config.toml
learning_rate = 0.00257
beta2 = 0.98
lr_head = 0.0204
schedule = "wsd"
dataset = "wikipedia_en"
Each number is 200 + 20 x the weight over its row's rms, rounded and kept within 0 to 999. Layers, rows and columns count from 0. The size before them is the row's rms in percent of the matrix's.

# layer 8 MLP down, 192x768, rms 0.0986, rows 151-191, columns 256-319
097,177,199,192,201,180,198,159,193,201,208,230,224,187,220,223,189,214,221,172,186,233,233,164,217,205,211,185,191,196,214,208,223,186,230,204,176,179,256,186,173,228,204,234,196,250,179,201,185,218,201,235,198,202,208,191,188,192,205,192,169,197,190,216,206
097,199,220,190,176,238,181,202,214,232,148,199,213,192,212,175,200,203,189,196,194,212,204,162,175,227,232,194,189,183,268,177,211,188,232,200,180,198,226,202,180,161,186,175,214,214,220,187,226,206,200,200,206,202,177,222,205,198,176,181,186,220,171,207,148
101,213,186,174,221,207,193,208,189,193,195,208,177,229,184,200,189,214,173,187,199,175,224,195,213,201,244,235,216,203,178,200,223,193,193,180,216,213,215,186,218,221,161,190,166,205,218,191,207,198,201,170,189,214,216,222,208,235,173,204,201,219,230,221,203
101,238,202,211,179,188,227,216,200,194,203,180,211,238,132,199,209,227,215,210,216,193,190,232,221,182,192,223,185,188,146,223,230,215,191,225,231,219,212,179,212,190,220,212,191,222,190,215,199,198,207,182,195,202,190,183,208,210,183,180,196,219,198,210,202
095,223,203,208,164,209,195,209,212,239,163,194,199,216,217,205,200,210,184,231,174,164,192,201,204,217,226,217,217,186,258,188,194,187,206,241,218,172,196,190,189,207,202,180,210,193,184,195,217,201,236,233,205,206,187,206,211,231,187,203,177,171,213,155,200
100,214,219,213,156,242,215,175,199,205,223,170,205,159,177,199,172,184,226,184,203,199,236,219,183,203,208,211,154,195,227,223,197,190,221,233,210,204,207,190,186,193,190,193,201,204,186,209,194,177,218,203,218,213,185,210,246,188,221,209,186,193,196,199,182
101,241,192,194,211,185,194,203,234,220,205,213,205,207,225,217,205,174,221,222,171,213,213,180,196,199,179,229,193,214,213,231,213,191,183,189,202,172,190,202,179,224,174,221,190,183,231,197,235,211,198,245,198,203,210,192,225,208,201,178,191,171,204,221,232
099,216,185,206,233,214,226,207,163,198,190,214,198,201,212,222,207,225,216,172,205,209,201,205,209,210,224,219,198,215,197,193,180,203,217,184,195,175,227,211,210,206,191,226,226,194,220,197,233,184,204,223,200,204,224,216,217,226,202,203,191,192,188,216,186
104,203,176,182,169,212,225,229,224,218,173,178,234,186,196,184,192,222,193,177,239,177,213,204,192,215,220,229,219,177,232,209,184,225,174,206,196,220,202,237,230,188,172,213,192,173,201,184,198,158,189,212,190,186,198,189,192,212,274,171,192,222,226,173,154
099,212,228,194,214,199,190,217,146,187,235,211,194,176,230,182,197,213,185,176,200,215,180,203,210,202,184,211,211,169,191,226,186,195,232,212,213,190,174,187,220,217,215,164,208,218,186,202,185,199,215,169,206,243,177,209,182,217,184,189,233,219,195,222,187
100,196,196,182,156,177,227,202,219,217,234,188,200,177,197,185,206,209,219,211,195,193,201,199,189,183,171,198,202,211,197,182,206,207,182,208,199,189,185,178,191,218,196,187,193,182,219,196,172,163,210,188,191,170,155,174,213,187,207,179,165,200,189,200,171
151,197,187,200,189,180,214,195,196,205,176,192,210,201,184,201,213,169,198,193,174,201,209,214,194,180,180,195,174,208,204,183,151,182,200,167,194,159,204,168,187,218,208,189,184,207,222,240,168,164,176,237,203,165,198,187,246,182,179,192,215,196,186,197,227
101,208,204,240,176,156,196,196,186,208,204,207,216,211,232,205,224,157,180,168,187,215,225,194,239,180,186,177,213,223,228,167,238,217,184,229,199,207,197,217,215,212,188,246,272,218,189,203,203,179,216,231,178,222,200,212,250,186,220,207,228,148,185,228,193
093,231,249,244,188,197,201,189,244,212,226,144,191,203,234,210,204,211,217,193,210,212,205,209,182,213,191,224,201,211,203,208,197,193,189,194,165,195,180,182,179,197,227,212,177,205,190,212,163,201,165,223,206,178,230,181,219,177,198,214,209,183,194,185,218
100,222,181,186,183,207,200,200,230,211,220,216,208,246,229,220,231,238,211,230,203,252,207,205,184,173,224,188,221,204,185,157,204,214,243,212,214,196,200,194,211,206,160,182,203,239,191,224,208,221,207,185,249,237,162,197,172,209,218,201,216,225,207,216,178
101,222,225,205,218,178,197,191,204,185,208,249,229,182,204,205,170,220,206,200,177,180,200,210,187,198,224,157,216,214,238,192,200,238,199,193,206,192,158,173,182,211,196,180,239,209,163,134,198,200,200,176,174,188,212,212,165,215,218,209,182,176,192,184,188
103,188,217,189,207,211,215,212,187,181,234,195,206,222,194,198,231,168,169,222,210,158,213,201,215,167,193,227,198,187,188,206,182,224,167,199,187,197,187,179,210,227,199,146,166,180,239,177,197,195,225,203,200,175,161,235,183,195,200,197,235,220,179,198,228
102,168,209,240,214,221,220,169,168,182,158,203,211,174,212,198,191,163,226,182,223,223,199,209,166,216,205,180,175,195,180,185,245,224,214,205,195,179,195,182,182,220,237,183,184,171,171,228,223,212,190,204,202,235,217,225,203,218,172,216,188,194,205,197,230
098,203,205,142,208,187,188,210,167,199,237,188,196,218,247,179,153,213,198,221,191,238,192,217,173,220,176,219,203,202,222,199,186,222,168,229,192,207,161,165,226,235,205,213,171,204,181,195,160,182,193,216,209,213,188,194,216,187,218,206,193,198,220,217,186
097,212,220,201,223,194,215,228,189,189,213,203,211,183,200,201,230,159,200,213,182,200,194,223,219,192,212,169,203,212,234,209,230,189,187,208,189,225,220,217,201,211,194,192,222,197,184,174,226,179,191,196,190,242,169,164,164,212,204,222,220,196,218,221,213
097,205,232,174,247,195,179,211,213,224,226,179,212,190,167,202,181,182,207,229,189,192,239,197,166,209,195,202,197,223,230,172,231,207,199,230,193,187,250,164,204,205,201,199,225,224,201,215,177,172,186,209,177,190,211,185,183,209,180,188,231,220,221,225,195
100,175,190,222,196,213,203,213,172,189,221,181,196,181,208,200,163,201,203,191,218,194,182,200,194,162,246,218,197,219,203,216,209,228,194,204,223,228,189,191,204,242,211,205,170,228,198,202,209,195,193,174,210,225,165,191,219,227,243,214,227,216,224,222,212
100,168,172,213,175,214,192,197,171,202,211,172,192,182,159,210,213,202,177,161,205,212,196,229,191,187,212,189,184,188,183,187,197,208,212,208,168,201,188,209,196,238,201,180,175,234,198,201,216,214,220,151,223,184,221,194,208,199,172,206,182,185,188,221,173
098,171,183,234,218,205,186,179,193,177,193,188,219,166,191,182,172,208,194,199,188,180,169,180,223,206,185,200,211,206,210,191,198,160,202,180,210,221,209,199,233,188,211,208,183,244,211,196,221,224,166,209,223,187,184,232,226,170,172,221,186,198,199,188,188
094,191,158,214,202,217,211,209,139,203,180,187,202,184,155,183,204,196,194,206,193,239,202,192,219,199,194,193,200,214,231,225,196,230,201,198,155,186,175,215,230,215,192,182,181,212,165,225,178,241,224,206,202,178,196,205,163,219,202,191,184,201,223,159,190
096,161,186,199,180,209,195,197,199,212,201,207,183,150,192,213,183,218,211,212,201,236,221,203,204,201,205,244,189,200,197,195,183,189,171,205,195,196,227,208,192,190,213,202,222,196,192,176,189,199,180,193,218,220,195,142,185,194,199,214,178,185,226,213,203
104,177,209,191,191,203,203,240,195,211,165,193,174,179,210,207,202,199,172,228,233,198,204,198,207,192,204,199,232,187,202,224,179,164,197,213,191,211,210,217,225,192,178,209,176,212,193,224,214,198,220,171,158,212,192,228,164,201,200,196,199,198,210,201,222
101,223,228,187,194,192,211,173,208,204,169,183,193,204,146,209,227,204,197,205,213,196,193,172,202,224,184,184,202,165,169,194,190,187,220,214,200,153,142,161,201,217,183,193,216,195,190,166,214,174,201,212,196,227,210,257,192,190,151,180,197,184,215,150,179
096,191,235,206,216,209,219,220,143,224,173,223,181,193,192,192,240,175,181,195,193,167,163,226,201,209,198,182,199,190,174,245,186,219,204,229,164,172,195,189,184,156,213,176,214,204,200,193,211,161,195,208,195,165,168,206,223,186,186,192,218,170,207,183,214
096,194,224,197,198,184,162,192,205,178,210,212,175,203,195,175,214,195,184,203,194,216,223,197,226,220,212,202,207,219,182,206,205,207,237,232,200,233,180,210,172,165,184,146,184,186,221,191,184,200,232,201,203,208,211,185,195,203,177,225,192,199,198,205,176
103,194,197,167,239,223,183,190,208,185,184,202,178,237,243,198,195,181,195,219,201,194,190,208,167,228,204,201,210,164,194,140,197,187,191,223,204,227,230,168,209,205,218,216,221,182,182,190,203,165,159,233,233,192,199,234,205,192,208,211,180,197,217,183,188
094,173,199,169,154,178,201,189,189,210,193,207,205,235,225,158,199,195,219,231,173,175,169,211,197,195,204,204,175,194,179,217,214,230,184,191,186,229,216,225,189,180,207,191,195,191,203,197,215,219,172,218,203,221,220,229,169,212,206,188,177,182,200,201,222
100,201,184,225,175,192,186,226,207,183,195,178,172,186,219,155,203,215,175,185,218,219,198,180,195,187,199,205,219,199,218,210,191,201,203,188,174,232,198,194,218,232,197,228,212,166,191,226,211,213,215,265,209,203,195,190,163,202,206,205,215,213,208,187,197
090,169,223,169,194,168,211,212,214,186,202,186,213,197,167,187,164,234,171,208,198,172,230,152,181,213,219,233,189,201,196,196,184,203,200,211,173,189,194,184,206,187,207,175,207,178,235,194,185,181,237,233,228,203,211,214,188,191,166,203,197,203,210,189,196
095,216,195,207,173,193,196,207,189,231,211,174,238,170,201,199,224,199,180,205,231,183,225,219,192,169,200,229,214,179,191,230,176,199,196,171,224,223,212,182,192,199,184,181,172,220,200,165,218,220,215,220,163,180,168,200,180,265,206,211,209,205,219,199,183
104,192,192,222,219,216,184,228,205,212,201,183,224,186,169,246,205,202,208,201,199,155,223,175,209,203,170,203,221,174,201,206,210,219,175,236,172,191,215,241,188,147,177,188,185,194,223,187,188,165,198,189,199,190,168,154,172,188,229,190,230,196,219,199,217
097,175,190,191,207,211,206,202,198,213,200,190,243,189,176,234,198,203,190,156,232,157,224,183,198,213,197,226,203,214,199,200,203,191,182,194,207,216,199,207,212,244,178,159,219,175,183,135,188,204,226,195,182,141,179,157,223,207,193,191,198,194,213,153,176
096,193,176,188,199,189,209,197,224,241,197,208,175,237,198,198,214,231,214,172,188,208,211,197,228,183,241,208,231,186,253,224,168,167,190,188,197,219,190,175,205,206,200,181,217,181,200,195,211,222,238,203,168,187,204,165,184,195,208,191,192,206,191,196,210
094,148,204,215,143,206,240,210,166,217,223,179,206,194,204,209,205,224,211,205,209,219,171,222,225,194,199,205,155,197,182,229,211,194,180,178,211,217,180,176,167,205,210,187,186,172,208,173,231,206,183,159,202,215,250,191,247,184,199,193,183,153,203,194,205
093,148,185,243,166,201,217,194,195,189,201,225,201,214,217,204,145,221,184,210,190,218,200,190,193,226,223,205,184,209,188,206,205,194,179,196,184,161,196,174,203,215,213,217,206,216,196,195,228,212,193,219,210,179,194,208,182,219,190,185,196,200,223,204,165
097,185,194,199,147,242,214,208,237,172,191,250,189,233,166,223,200,166,193,201,212,218,213,198,219,210,196,189,208,203,213,184,211,189,197,161,202,168,227,212,198,198,185,189,221,193,194,217,192,194,194,212,200,205,214,224,221,206,201,198,198,196,207,200,207